Weights of a small GPT-style language model, trained from scratch on English Wikipedia: 24 layers, learned positions.
Each number is 128 + 32 x the weight over its row's rms, rounded and kept within 0 to 255. Layers, rows and columns count from 0. The size above them is the row's rms in percent of the matrix's.

# layer 4 MLP down (transposed), 1280x256, rms 0.0821, rows 1005-1057, columns 192-255
size [120  95 128 117  72 104  78 110  38  84  90 111  41  92 125  60  58  52  63 136  76  87  40  77 122  54  61  92  81 107  57 120 167  70  99  96 123 115  58  65 100  57  87  68 144  54  88  64  75  65  98 150 119]
[[132 124 112 107 110 159 124 151 117  98 106  94 113 166 166  98 121 109 194  97 152 120 173  93 136 142  82 103 137 115 128  84  75 127 163 182  62  49 157 114 119 143 132 104 137 138 117  80 127  83 138 160 142  79 157 191 134 104 110 102 153 166  40  85]
 [191 113 151 147 118 122 165 138 124 127  94 154 177 149 114 143 118  95  99  92 114 133 135 147 116 152 118 130  76 124 164 112 120 128  99 186 125 183 157 173 100 135 131 127 103 117 118 163 117 117 147  86 103  87 103 157 143 141 159 123  70  76 152 130]
 [140 151  79  87 127 117 118 163  69  97  81  89 103 144 145 172 207 118 139  94 184 127 117 131 125 141 141 104 105 113 130 114  78  81  80 146 114   0 108 161 107 105 125 123  85 132 143 108 142 105 126 130 131 140 117 161 131 154 117 106 124 105 129 100]
 [167 141 173 110 117 129 102 167 103 139 121 143 105  78 128 142 129 114 146  87 125  74 139  92  75 138  79  68 105 125 131  87 108 168 150 134 100 129 168 118 158 116 113 123 149 101 102 117 131 121  86  97  82 151  88 130  94 144 102  92 140 122 140  89]
 [171 144 185 230 130 169 134 132 141  97 129 128 116 129 124 114 123  81 104 173 107 101 148  91 118 113 150  82  91 130  99 117 137 129 110 183  79  78  66 131 131 104 121 149  95 121 135 123 118 130  93 178  96 121 103 119 110 128 120 132 152 150 124 188]
 [140 132 116 149 100 109 124 139 136 107 172 139  62 103 177 160 135 137  96 137  89 118 141 103 162 166 170 142 103 131 154 137 112 129 144 167 151 110 105 126 188  72 167 144 109 108 114 127  72  95 112 102 128 101 107 123 156 136  86  90 122  91 124  58]
 [145 133 157 163 161 127  99 138 135 173 127 151  39 142 168 117 159  90  81 181  92 148  61 135 178 117 196  87  65 164 163  97 157 131 148 119  87  95 151 131 122 110 164 140 123 145 192 133 169 156 127 127 118 120 158 117 122  91  67  62 183 138 177 149]
 [ 76 143 155 107 190 163 156 126  63 148 163 161 111 134  94 127 142 115 106 161 153 141 116 128 120 121 152  81 128 162  65 127  98  53 141 130 119 115 123  89 116 116  95 152 104 115 171 144 217  65 141 158 137 142 110 121 111 146 115 183  93 123 163 152]
 [191 186 108 157  85 164 176 136  95 152 117 150  71 146  78  83 125 122 107 148  88 106 172 108 135 130 100  89 142 152 118 164 174 127 127 106 105 140 138 108  94 158 104  93 171 110  99 184 112 143 190 111  79 135 177 124 114 177 128 148 207 137  73 167]
 [147  95 158 118 109  95  99 106 152 110 169 105 112 125 151 188 143 134  88 136 159 140 136  97  70 122 167  84 107 178 134 106 123 161 111 132 121 128 144 138 107  68 131 157  91 163 147 136  90  79 121  76 140 130  72 106  83 119 165 121 110 122 156 151]
 [ 32 191 114 114 150 199 206 134 120 165 139 126 121 194 108 157 147  89 111  90 127 122 114  96 134 113  90 114 157 147 141  99 123 122 127 102 133 118 128 111 114 132 129 142 101 125 150 108 115 140 116 136  73 132  82 149 190 180 126  64 144 166 145  87]
 [114 117  76 125 154 124  94 107  79 131 186  75 105  64  94 157 224 136 115 196  60 100 106  91 184 125 101 118 115 124 114 135 182 166 164 131 115  80 102 139 120 131 144 141 146  29 150 130  94 130 170 111 113 162 112 120  87 156 169 129 129 113 102 124]
 [140 148 163 159 122 160 127 129 110  90  81 145 125 110 150 194 130 157  82 155  80 167 135 138 165 170 149  54  78  50 158 142 161 161  57 128  73 163 131 108  81 113  79 116  63  87 147 143 130 163  98 151 123 157 196 134 126 166 151 118 132 148 144 128]
 [137 120 173 136  67  63 112  92 176 138  82  75 180  89  47 155 113 112  95 136 120 127 153 136 142 128 107 129 134 155 141 133 177 143 142 106 122 172 148 104 117 123 168 163 153 118 133 117 159 186  61 135 141 178 167  96  93 164 140 171 109 112 123 148]
 [146 137 169 139 126 155 104 135 138 143 150 161  64  94 145 126 154  96 129  87 141  41 125 131 106 120 136  99  88 128 127 169 135  89  77 164 104 178  97 139 129 111 109 142 109  86  93 135 146 197 144  63 150 151 139 126 111 168 166 187 163 199 124 139]
 [208 159  98 171 114 153 128 163 152 127 172 124  90 189 154 148  81 108 144 152  70 141 149 106 144 130 114 131 113 149 121 129  68 144 134  72  86 130 136 116 111 179 106 137 104 169 101 154 161 140 142 159 159 150 133 145 130  99  98 131 119 104 159 122]
 [181 155 146 148 135 207 110  99 131  97 108 157 115 163 128 126 150 115 123 134 101 142  65 144 101 124 104  82  95 117  76  98 145 139 141 111  38 197 140 117  95 149 126 135  98  56  92 139 123 205 105 148 170 137 190 144 144 180 142 119 146 129  94  81]
 [173  91 147 135 120 135 129 127 150 122  63 125 178 135 113 122 123  94 188 146 143 131 206  78 118 101 110 113 172  77 100 138 148 163 117 148 136 206 128  89  96 118 128  90 148 108 130  70  85 122  63 193 160 154 116 122 140  95 153 150 109 116 104 121]
 [113 138 140 135 160 120  68 104 198 218 102 143 100 116 158 155 168 146 137 197 103 139 111 131 209  86  97 117  84 126 195 145 148 130 116 103 147 121  75 135  97 145 110 158  93 109 103 118 155 142 124 169  47 114 135  58 126  90 134 102 117  99 124 101]
 [170 122  90  89 136 123 122 112 152 134 115 122 134 133 119 167 114 153 133 126 112 149 122 117 127  89 149 185  99 139 121 133 157 142 137  79 223 124  93 102  85 102 141 124 154 155 117 115  91 185 185 139 132  82 118 106 112 141 153 129  85 112 126 103]
 [146 133 139 143 110  86 126  95 140 136 152 160 128 217  98 132 146  91 105 133 112 135 120 113 155 185 131 180 162 206 114 110  86 113 144 101 151 146 122  67 105  97 122 184  71 100  43  99 170 109 132  86  71 182 159 163  95 141 155 114 150 146  93 116]
 [101 151 137 168 182 133  71 176 105 102 154 130 151 134 119 185 158 123 134 164  64 109  97  98  95 146 127 142 165 104  85 125 198 175 168 145  81 112 121 157  81 134 111  94 155  78 158 167 170 170  55 153 115 115 154 150 144 154 139  50  98 104 115 150]
 [ 95 137 175 105 141 121 172 171 179  98 131 143 124 125  94 126 167 142 101 106 105 118 121 134 143 151 158  75 101 110  88 215 119 105 106  95 131 113 160 104 126 177 127 147 181 100 132  98 128 135 109 149 132 127 173  79 206  88 105 132 141  62 119 141]
 [103 137 133 173 137 106 122 131 106 166 126 131 106 184 151 159 119  62 141 164 190 148 128  82 222 133 196 150 125 111 121 132 179 145 117 126 103 166 114  99 142  56 116 127 106 127 117  65 125 207  74 116 177  97 162 134 101 106 122  73 139 136  77  79]
 [106 177 154 101 143 110 123  87 128 126 105 164 108 177 134 124 117  88  78 147 143  92 182  99  69 101 144 144 122 116 104 174  66 121 123 123  99 162  55 130  56 129 115 129 109 107 112 152 150 124 139 123  42 149 119 150 142 133 150 112 115 122 175  97]
 [158 168 180 163 117 143  96 152 189  99  72 121  67 148 155  66 159  95 120 194 150 158 157 139 134 135 154  69 103 135 171 175 196 143 158  48 154 123 122  88 130 161 133 169 165 136 167 127 132 110 114 140 116 127 118 165  69 103 121 112 109 152 135 165]
 [209 138 146 163 143 181 159 139 140  91  98 130  96 124 119 126 111 150 143  94  99 135 152 132  75 114 176  77  78 106  80 134 155 188 185 118 158 131 180  58 115  75 119 138  82  92 161 104 108  84 127 152 146 106 130  59 122 210 137 170 121 160  79 169]
 [170 129 146 179 139  68  92 169 137 124 129 164 143 108 139 193 169 126 144 107 163  55 166 159  70 137 174  91 131 135 149  92 133  96 126 181  69 173  88 148 117 170 129 133 105  49 113 116 157 155 109 154  94 118 134 110 167 194  89 156 140 182 184 126]
 [137  99 196 185 162 120  96 141 114 105 149 166  77 120 137 122 129 111 114 167 155  90 114 188 184 182 179 117 124 162 118 137 129 117 133 135 184 121 136 123 170 110 148 169  72 105 142 138 140 113  42 137 110  61 101 146 134  99  96  87 157 103  94 110]
 [180 155  87 135 106 119 166 143 178 123 119 217 164 179 138  88  93 156 122 161 113 115 103 160 125  87 146 124 152 139 155 157 107  93 147 135  94 112  79 100 131 174 115 157 129 119 105 122 113 124 148 177 148 155 120 137  75 146  94 124 107 112 121 124]
 [108  77 195 168 120 157 138 110 148  95 141 134 156 146 117 150 105 134 134 210 119 120 148 119 149 152 140 193 156 104 123 121 111 116 158  88 141 198 121 162 111  96  80  93 218 117 120 108 141  99 137 164 109  89 134 156 140 102 189 115 109 109 125  86]
 [ 84  92 100 142 118 112 151 152 146 102  82 109 147 138 150 156 116 147 141 185 153 151 113 147 119 155 153 107 122 151 138 102 204 131 145 137 127 170 187  90 158 154 127 147 188 154 138  70 212 180 140 154 175 115 124 103 107 100  74 198 129 153 128  55]
 [158 109 147 127 107 169 160 120 100  70 138 134 169 160  70 102 138 121 104  76 162 126  92  94 123  80  98 148 134 102 123 164 110 128 123 114 111  42 135 127 124 172 145  95 107 114 121 115 100  94 176  97 122 129 150 180 130 156  88  68 116 111  81 148]
 [ 94  81 104 111 100  79 137 166 122 212 125  92 102  99  99 157 126  84 138  84 107 146 113 133  77 140 109 112 143 164 111 121 135  69 148 140 100 121 120  90  92  86 122  91 103 162 162 136 114 129 140 162 112 126 151 158 160 115 151 195 156  76 128 106]
 [141 108  61 146 157 121  91 179  91 137 159 157 164  84 171  80 101 124 147 110 132 136 143  95 116 104  70 107 114 122  81 123 112 169 129 134 101  97 166 110 135 112 104 137 155  66 134 134  81 128 151 102 144 116 158 150 146 117 210 127 123 111 115 108]
 [210 101 102 140 152  47 129 118  77 149 110 193 140 128 142 123 114 141  88 155 151 148  88 135 173 184 139 174 156 149 170 109 149  96  93 165 154 136  77  90 189 135 132 148 137 166 161 114 120 133 109 195 121 110 182 134 153 117 161 118 140 124 105 119]
 [141 205 187 175 131 104 151 146 148 110 111 133  87  90  81  92 154  93 123 180 128 105 132 131 179 115 153 120 107 111 108 125 124 130 118 124 109  84 135  97 112 154 129 148 172 137  86 104 135 132 101 158  80 104  85 151 122  81  94 115 121 101 130  59]
 [169 155 154 109  89 129 130 111 140  91 145 162 127 180 115 169 200 129 125 114  84  51 132 131 123  75 102 144 183 123 122 129 143 160 141 140 132  59  78  86 112 153 123 128  97 180  85  91 135 115 140 156 108 102 104 101  90  50  96  87 177 141  79 113]
 [ 92 161 116 142 152 140 135 114 164 165  80 133 127 114 149  81 150 108 150  88 172 144 104 118 103 122  60  57 121 136 113 157 120  81 148 141  81 109  79 150  96 213  66 136 172 150 157 127  95 118 144 110  93 102 122 113 177 159 128  48 139 169 129 196]
 [ 96 213 109 145 100 115 158 159 125  82  91 145 142 144  81 135 157 124 114 166 132  99 140 124 131 109 120  64 107 117 164  93 163 124 122  63 132 142 169 152 145 141 139 118 174 146 154 111 133  97 101  83 140 132 164 119 158 150  99  85 179 189 134 114]
 [109 141 194 125 192  91 187 135 162 138 140 106  77  80 117 167 161 130 121 126 135 144 132 152 147 147 175 132 124 127 157 121 132  82 136 145 128 101  87 113 124 108 133 145 124 104 136 128  99 102 123 134  80 123 160 107  99 143 175 104  94 156 117 155]
 [126 162 103 109 159  70 107 106 131 123 145 196 157 144 114  87 105 110 147 208 115 153 136 149 149 141 150  62 115 122  92 134 144  99  94 143 107 133 138  91 100 170 139 154 183  89 113 127 162 167 135 155 152  47  95 113 117   3 101 159 158 123 110 223]
 [152 125 136 122 122 145  94 121 102 126 105 101  81  81 143 107 129 127 120 111  74  83  77 185 165 174 145 105  38 133 131 134 138 126  82 135 154  83 157 108 106 129 140 168 155  94 123 170 139 149 107 126  50 117 115  77  98 147 108 118  94 162 115  70]
 [165 183 107 160  95 145 101 102 111 143 148 144 165 168 147 184 167 124 149 150 136  82 154 112 152 142 135 171 158 107  59 121 160  91  99 107 161 119 136 135  34  83  71 101  94 111  72 118 117 178 115 146 133 104  91 164 104 131 134 118 134 151 146 107]
 [ 97 143  82  77 151 165 172 125 114 173 109  76 127 113 178 154 153 131 149 142 157 180 132  90 100 134 148 101 175 122 177 128 144 168 145 111  94 160 122 121 130 117 115 116 132 103  78 160  79 104 183  91  74 171 155 106 115 150 142 192 161 188 194 169]
 [252 137 139 147 170 140 101  78 105 159 127 107 123 124  79 128 150 145 109 132 105  66 127 132  61 113 147  71 109 124 126 133 112 165 148  95  87 107 120 119  95 159 117 140 117 151 117 128  82 123 112 140 149  98  71 132 122 124 127 129 177 162 190 196]
 [136 104 113 178  74 157 120 110 142 143 198  73 113  75 114 130 159 108 131 151 156  85 114 115 159 201 126 101  82 164 138  99 185  75 157 134  95 117 146 134 122  95 162 144 141 102 105  39  48 122 127 117 120 106 137 122  70 168 143  97 167 172 123 127]
 [195 130 122 172 152  87 108  89 128 169 109 117 120 142 119 133 122  93 171 143 100 139 162 113 173 150 191  81 135 124 150 117 157 139  84 150 105 102 185 126  91 105 127 129  56 125  73 115 118 148 101  83 108 160 193 105 131 123 148 123 132 111 137 104]
 [135 112 144 174  77  96 132  83  91  98 110 120 159 130 175  93 199 125 132 126 124  86 150 121  72 111  94 101 112 129  70  97 155  44 127 149 122 145 125  74 166 142 140 153  90 107 113 138 147 147 105 135 174  61 125 119 131 144 137 101 149 163 154 125]
 [156 144 163 152 144 174 140 169 115 114  93 162  97 142 116 145 200 142 139 162 149 132 124 123 116 146 118  97  43 153 115 100 144 184 189 161 127 112 162 133 119 117 135 148 172 106 196 148  94 177 163 134 113 122 136 148 114 196 108 171 126 207 146 153]
 [ 85 129 157  89  86 153 188 172 109 143 139 149  84 105 105 136 151 110 144  89 117  89 138 140 178 143 145 114 152 138 100 126 135 127 140 140 129 180 124 113 104 183  69 135 114 138 122 121 117 121 164  72  27 102 107 109 141  95 123 122 149 137 151  94]
 [127  70 161  89  80 132 122 178 123 164  71 100 141 138 130 143 106  77 136 121  78 156 154 134 158 156 144 139 100 127 136 141 159  99 166 141  65 128 125  98  48 197 121 127 120 150 124 131 135 108 172 144 144 145 137 113 129 107  64 160 178 156 143  90]
 [ 94 165  93 135  78  87 148 120 139 131 141 132 171  75 100 150 167 140 121 141  90 135 121 140 140 109 124 158 102 158 162 173 107 179 131 111 131 135 127 124 103 130 159 131 165  59 102 130  99 129 124 132 111 187 148 130 125 136 164 171 112 110 202 136]]
# layer 4 MLP up, 1280x256, rms 0.0967, rows 1006-1057, columns 192-255
size [101 123 109  95 115  91 110  88 102  78 105  79 104 103  88  90  85  84 110  88 120  83  90 121  93  95  95  93 106  94 110 122  63 103  91 113 108  88  85  96  92  98  91 118  94 101  82  89  94  85 118 120]
[[165 108 208 133 110 109 172 127  84 149  68 156 130 119 135  34 138  65 142 119 133 111 148 126 109 152 174 160 121 148 133 122 114 135 120 104 121 136 182  62 146 136 114 119  71 177 107 152  88 157 111 146 140 128 133 192 143  99 141 117 125 103 153 133]
 [129 182 125 140 160 156 127 129 121 144 167 147 115 149 140  90 136 107 192 148 158 184  73  84 119 157 140  93 126  41 106  70 153 102 136 135 120 131 138 136 140 127  84  91 158 157 134 146 153 142 114 145 148  66 146 115 141 101  77  85 160 176 146 103]
 [146 147 151 108 197 155 182 142 142 136 129 133 101 113  94  63 111  82 144 153 125 155 109 103 150 107 177 131 112  88  87  88 174 132  83 118 110 127 107 118 135  81 123  97 110 110 119 118  96 130 136 143 122 127 145  96 133 161 108  74  94 149  84 118]
 [165 177 147 152 148 128 131 164 131 141 164 151 201 149  98  96 144 110 182 129 127 133 165 102 113 123 110 132 123  85  82 112 155 159 113 126 112 107 173  98 172 117  99  86 133 169 116 119 132 167 138 156 132 101 154 129 126 122  98 112 134  98 112  92]
 [ 95 129  87 125 131 129 158 131 192 112 167  88 107  65 118 122 147 118 120 111  90 122 127  97 139  73 183 134 123 110  67 127 127 131  97 147 128 132 104  58 148 182 115  96 158 126 150 108 138  92 140  91 184 147 186 106 136 161 111 175 155 124 140  77]
 [112 141 160 144 162 151 130 149 105 169 178 132 162 117 160 126 177  91 163 145 168 155 120  81 115 154 122 146 136  74  76  92 173 115  77 182 153 121 147 113 103 122  79  88  86 153 118 141 143 118 139 175 146 120 174 156 139 111 102 139 140 116 103  97]
 [108 178 130 106 143 165 149 136 138 104 196 138 106 122 135 125 136 116 189 162 120 113 123  47 116 115 100  75 143  67 124 114 193 187  88 125 124 178 179 124 176 141  83  79 189 110 106  89 136 131 102 151 129 159 178 124 131 131  87 155 167 133 122 112]
 [172 177 161 145 145 176 157 153 116 138 144 145 154 186  79 137 135  85 157 147 156 175 159  71 110 138 112 102 142  82  69 119 148 152 111 113 113 152 147 113 145  95  81  98 141 161 166 109 132 132 158 160 127 100 146 123 114 136  97  95 133 140  96 108]
 [134 133 160 119 181 180 108 151 148 156 160 178 156 136  56  93 134  87 146 120 165 163 119  89 147 116 116 115 115  64  81 125 176 108 115 136 143 116 131 130  99  98 134 100 124 181 148 112 152 143 144 125 134 102 172  95 129 156 111 156 114 104 123 107]
 [231 109 141 182 119 145 167 108 107 128 110 120 143  75 137 125  86 160 163 164 161 177 174 120 129 149 124 133  93 112 130 139 125 155 149  97  83 126 127 105 192  65  87 106 174 105 217 146  64  98 197 122 195 125 138 179 113 102 158 163  76  87 124 178]
 [143 137 204 171 147 138 161 159 168 154 170 186 143 167  76 116 117  78 169 134 117 126 165 100 141 171 159 111  82  95 108 170 144  91 127 117 127 123 147  73 154 200  65  96  84 169 119 171 117 177 138 149 170  66 178 106 184  78 119  66  85  69 130 120]
 [180 184 146 147 142 177 133 132 122 131 138 139 147 133 131 132 190 108 173 141 121 172 184  62 141 135 138 102 131  93  88  89 160 154 115 117  86 131 147 101 120 140  69 124  88 151 152 101 140 144 139 202 171 101 173 124 146 142  99 115 152 121 134 115]
 [231 184 135 126 115 165 175 129 107 128 140 112  96 174 142 126 142  63 199 117 139 186 182  68 133 153 152 114 109  95  82 120 161 148 104 131 119 173 116 141 117  45  71  62 126 157 145 131 174 129 166 141 142 118 118 143 109  91 121  74 147 193 128  83]
 [183 160 116  72 140 133 153 177  91 160  92 101 197 124 132 127 102 127 186 132 113 181 134  93  91 104 133 136 112  81  79 115 145 141 133 141 104 131 163 125 139  88 122 100 107 148 130 121 101 144 144 179 198 133  77 146 105  92 104 137 144 148  99 101]
 [191 201 155 123 135 144 119 149  93 137 170 157 130 141 117 112 128 129 137 142 132 149 201  91  85 115  77  93 127 103  25 130 155 147 138 127 130 109 144  59 132 135  86 123 103 158 139 112 149 145 159 175 163  92 145 158 121 118 120 125 130 110  99 107]
 [154 190 164 133 151 162 126 123 121 128 153 172 167 162 139  80 139 114 168 172 134 186 131  68 152 133 137 103 112 107  86  74 196 191  96 102 104 147 162 130 129 145 112 112 118 135 151  93 152 157 166 157 154  92 194 153 151 111 100 125 139 141 132  82]
 [172 192 134 119 151 149 156 122 145 162 127 134 160 110 121 122 158  77 181 138 133 192 177  76 136 133 121 111 188  82  38 148 166 193  92 138 128 146 130 120 104 112  81  95  63 145 127 130 157 167 167 152 141 103 127 119 127  98  80 131  89 129 107  92]
 [149 157 149 139 165 146 119 133 121 148 184 131 141 158 148 122 132 114 205 183 143 159 185  66 115 101  64 112 116  83 106 114 160 162 120 104 100 192 190 125 133 134  61  79 123 110 163 112 138 154 130 170 162 113 153 151 150 125  84 131 114  98  94  84]
 [105 147 139 176 133 188 122 127 100 117 146 112 143 121 160 148 139 102 186 166 129 128 129  66 198 116 143 130 128 102  66  62 151 215 126 127 142 108 132 139 148 109  85  95 150 111 142 119 177 126 117  93 142 147 214 164 115  96  38  99 141 137 121  88]
 [183 139 156 203 155 164 127 168 178 151 110 160 190 176  80 149  75 118 174 123 119 118 147 115 112 151  79 158 139 114 113 152  99  84  92 130 181 144 187 129 170 130  86  97 180 106 139 116 183 148 143 148 109  60 208 131 172 131 120 111 146  75 103 143]
 [176 120 164 123 124 101 142 131  97 125  94 115 150 103 131  98 131 113 145 130 142 125 152 117 149 207  91 188 137 123 111 127 120 148 137 113 120 157 197  71 122 108 123 119 106 190 140 123 135 166 137 172 173 127 111 185 152 140 111 169  94  59 152 128]
 [166 151 114 156 124 161 132 146 133 121 136 136 153 158 134 127 148  98 161 148 139 163 161  89 125 119 123 126 154  91  67 114 174 139 125 124 111 160 148 110 141 146  88  99 123 135 144 115 148 119 143 168 150 102 154 126 162 131 104 121 132 126 120  81]
 [158 160 191 144 178 109 155 169 158 135 169 139 158 122  92 122 182 108 223 140 148 152 184  59 157 168 119 106 143  68 127 115 195 130  77 146 152 131 160 134 152  97  78  70  90 132 143 112 128 147 167 161 131 121 152 119 182  99  48 109 115 123 132 114]
 [113 128  91  90 191 136 132 148  96 144 145 154 117  70 143 114 114 102 141 207 154 141 177 132 135 117 158 136 119 120 140 107  93 151  91 106 150 137 103  85 194 122 117 121 128 195 107 120 115 129  97 112 121  94 118 125 137  83 150 188 113 100  74 109]
 [161 167 143 151 164 181 150 140  95 120 162 148 152 143 107 135 140  94 193 160 127 206 146  93 112 116 116 100 117  80  77 125 179 174  87 134 135 155 146 113 127 110 112 101 143 166 139  69 132 139 117 174 153  98 154 144 108 127  96 131 141 116  83  80]
 [176 164 160 139 152 167 147 138 124 127 145 136 163 170 117 133 127 106 169 147 136 131 131  69 135 101 151 112 130  47  51  97 161 150 117 149 115 127 114  76 108 125  76  85 141 147 138  95 148 130 129 181 173  67 171 100 132 152  78 106 143 145 105 105]
 [191 160 142 133 178 143 125 140 126 141 109 140 149 145  97 114 110 109 171 120 120 133 117  86  94 130 139 117 127  70  91  69 172 145 107 146 122 127 181 165 128 117  91 130 145 121 102  66 147 181 107 182 130  64 115 118 154 144  80 121 150 110  94 129]
 [188 153 158 122 170 159 132 152  93 116 135 176 180 133 186  91 171  94 168 180 163 152 181  51 105 101 137 138 110  59  96 104 142 153 135 103 104 163  96 134 138 116  86 112 147 160 175 101 133 130 135 157 166 105 148 134 128 142  88 103 121 142 119  96]
 [163 127 132 132 126 127 153 153  69 145 104 109 129 116 134  86 116  48 143 140 139 190 159  98 117 114 165 101 123  80  85 115 194 139 129 133 153 112 157 119 194 157 119 112  71 136 146 101 163 141 132 169 157 103 134 174 138 125  41  99 152 118  76  93]
 [159 182 141 107 171 195 137 130 110 140 183 127 158 146 106 117 156 100 168 157 152 159 141  96 137  89 134 111 141  82  60 118 186 138 103 115 105 155 141  88 118 160 105 104 112 147 132  96 133 126 170 158 137  84 177 108 136 136 107 106 135 124  84  98]
 [103 157 212 108 122 162 113 150 126 105 142 130 102 164  86 140 144  38 136  99 122 110 123 101 159 115 171  77 138 117  60  82 166 155  97 144 144 110 149 113 180 134 115 125  74 121 126  93 143 122 142 124 117 133 205  92 116 189  91  67 154 173  95  70]
 [138 165 100 154 158 170 125 125 142 127 204 144 106 104 155 128 117 117 191 160 134 180 116  80 136 127 118 100 122  46 110  74 238 160 115 119 140 154 110 103 112  92  83 103 144 115 120 123 127 160  90 103 140 145 120 140  71 132  90 128 159 177 101 106]
 [226  98 176 159 105  91  63 108 122 149 114 141 113 187  94  40 143 145 141 124 121 160 131 115 138 187 120 179 112 116 125 115 124 150 146  64 125 126 119 116 157 116 125 125 112 177 135  91 176 138  94 175 174 150 130 127 165 173 158 110  83 105 111 150]
 [118 185 111 137 192 165 109 144 159  80 172 133 183 145 141 119 145 121 143 165 134 155 106  65 165 152 146 103 110  86  82 122 210 183 105 118 130 137 128  31  95 148  98 100 145 123 144  67 112 128 139 169 158 130 166  83 120 133 103 104 125 129 111 111]
 [132 175 193 108 140 161 101 134 166 156 150 129 144 150 127 108 149 101 137 142 112 185 146  55  97 137  87  98  91  77  91 123 162 127 129  96  94 150 102 136 156 107 110 105 124 111 158  44 106 141 107 177 144 112 142 138 132 113  60 138 110 129  99  41]
 [ 90 205 168 119 145 186 154 125  79  90 190 163 148 186 149 125 147 108 143 156 151 145 138  96 108  87 127 101 136 100 108  46 217 198 154 130 112 154 199 145 105 157 121  98  77 109 104  88 152 169  86 146 127 100 144 101 115 143  98 122 151 148 131  62]
 [114 243 141  95 162 138 101 159 130 143 114 137 193 251 123 135 186 117 192 148 152 106 162  93 102  56  95 113 151  76  95  51 180  96 108 148 144 115 106 117  73 106  89  89 107 144 114 129 146 124 184 147 104 134 164  77 156 169 109 135 142 114  99 102]
 [130 191 138 159 131 152 164 168 128 120 144 136 147 168  85 115 142  77 157 187 122 174 151  67 129  90 103 103 125  74  93 151 192 161 119 110 136 175 123  97 141 121 106 125 155 133 119 115 131 144 112 150 128 131 165 157 123 121 139  97 152  90  57 108]
 [152 200 149 141 136 191 126 147 132 141 177 155 153 146 136 125 178  68 150 174 127 152 192  79 154 110 103 120 111  87  91 135 194 179 124  95 131 173 154  78 141  90  87 114 114 171 114 118 152 165 149 134 164 102 150 156 135  83 104 138 108 140  95 105]
 [153 163 177 105 160 128 140 148 123 148 137 120 141 156 116 100 163 121 169 149 128 193 108  74 150 115 105  51 114  90  78  71 146 121 133 168 135 126 127 142 133  82  73 109  88 161 128 147 134 160 113 213 149  85 154 118 154  77  75 100 150 111 131  98]
 [167 172 129 169 136 164 110 147 124 127 195 141 135 164 104 116 141 101 154 135 151 159 176  65 111 129 117  92 117  77  78 123 193 156 106  96 123 153 155  96 130 132 122  74  98 172 134  73 126 141 122 157 156 105 187 149 120 155 137 128 175 129 116  92]
 [134 175 147 146 139 181 118 137 121 133 146 152 141 132 153  96 119  99 172 158 172 138 144  53 123 144 112 131 114   9 106 103 141 161 138 131  95 160 167 157 109 159  66  60 140 154 147  90  97 167 131 191 160  81 165 126 165 138 124 100 134 162 131  99]
 [157 178 145 130 138 156 152 171 128 155 138 132 172 184 117  96 142 115 155 162 115 129 157  91 136  80  82 111 136 100  63 144 181 149 132 108 132 136 137  86 115 131 107 124 115 149 138 118 157 142 132 123 172  80 177 141 149 106  96 102 142 102  92 136]
 [197 144 133 143 184 140  96 117 104 153 149 131 138 128 131 130 133 107 137 123 102 156 107  88 124 158 160  95 124  91  87  87 119 111  84 154 133 151 177  64 122 126  37  89  79 167 146 135 212 124  91 189 153  78 141 123 121 151 101 143 101 106 121 122]
 [139 191 161 127 174 163 141 127 122 133 149 172 186 165 118 105 151 117 163 128 146 123 158  65 143 115 137 116 135  56  63 106 182 149 145 120 120 130 116  97 119 161  94 103 123 172 125 103 142 150 141 158 121  85 165  96 118 152 102 114 135 135  99 101]
 [139 171 188 106 127 129 119 149 162 137 163 176 130 198 150 105 170  86 157 200 113 142 156  74 144  61 126  96 111  77  90  74 179 125  98 140  93 128  91 134  86 117 118  60 155 140 114 122 115 104 119 168 126 112 179 166 152 140  90  78 169 115 143 105]
 [194 164 122 157 146 191 131 151 123 144 154 116 178 155  97 115 124  82 226 130 178 143 142  56 169 134 123  95 154  76 106 141 132 142  99 141 107 144  92 130 161 127 108  62  89 115 123 110 143 169 113 141 117 135 173 149 146 159 104 156 159 118 104 127]
 [155 142 110 152 176 146 121 118  96 111 141 152 147 151 101 131 187  82 170 204 177 200 150 103 130 163  79 143 107  91 126  75 167 129 117  90 104 135 130  84 164 151  86 104 109 181 184  90 156 136 121 127 143 107 120 139 134 127  99 139 114 131  65  69]
 [143 179 133 154 185 161 106 151 158 126 162 165 157 163 101 107 164 100 147 168 140 144 162 102 135  98 141 132 132  71  62 104 166 159 125 150 122 161 107  80 101 134  81 110 118 150 139 113 138 161 135 182 103  82 182 119 105 116 106  91 158 158 129 106]
 [211 103 111 185 136 111 183 107 123 165  94  80 124 103  53 130  94 131 155 169 122 176 138 106 136 147  98 130 140 137 132 120  95 162 107 100 122 108 129 121 215  54  99 121 131 122 184  82 127 126 122 160 210 121  68 166 115  67 132 163  67 108  84 175]
 [129 174 111 116 164 137 127 144 123 129 148 159 111 160 116 140 130  82 134 146 111 112 166  71  88  79 117  91 147  75  81 119 150 158 142 136 135 138 194 102 130 144  73 107 164 164 112 137 214 194  80 128 124  82 138 142 175 141  98  96 137  96 128 111]
 [114 169 100 153 125 108 132 151 141 155 192 148 145 123  66 100 124  99 168 126 100 160 130  78 148 155 186 108 104  74  88  80 168 125 101 124 136 174 206  80 162 144  47  88 137 182 132 107 192 151  66 188 138  72 175  84 161 126 137 172 142 114 116 102]]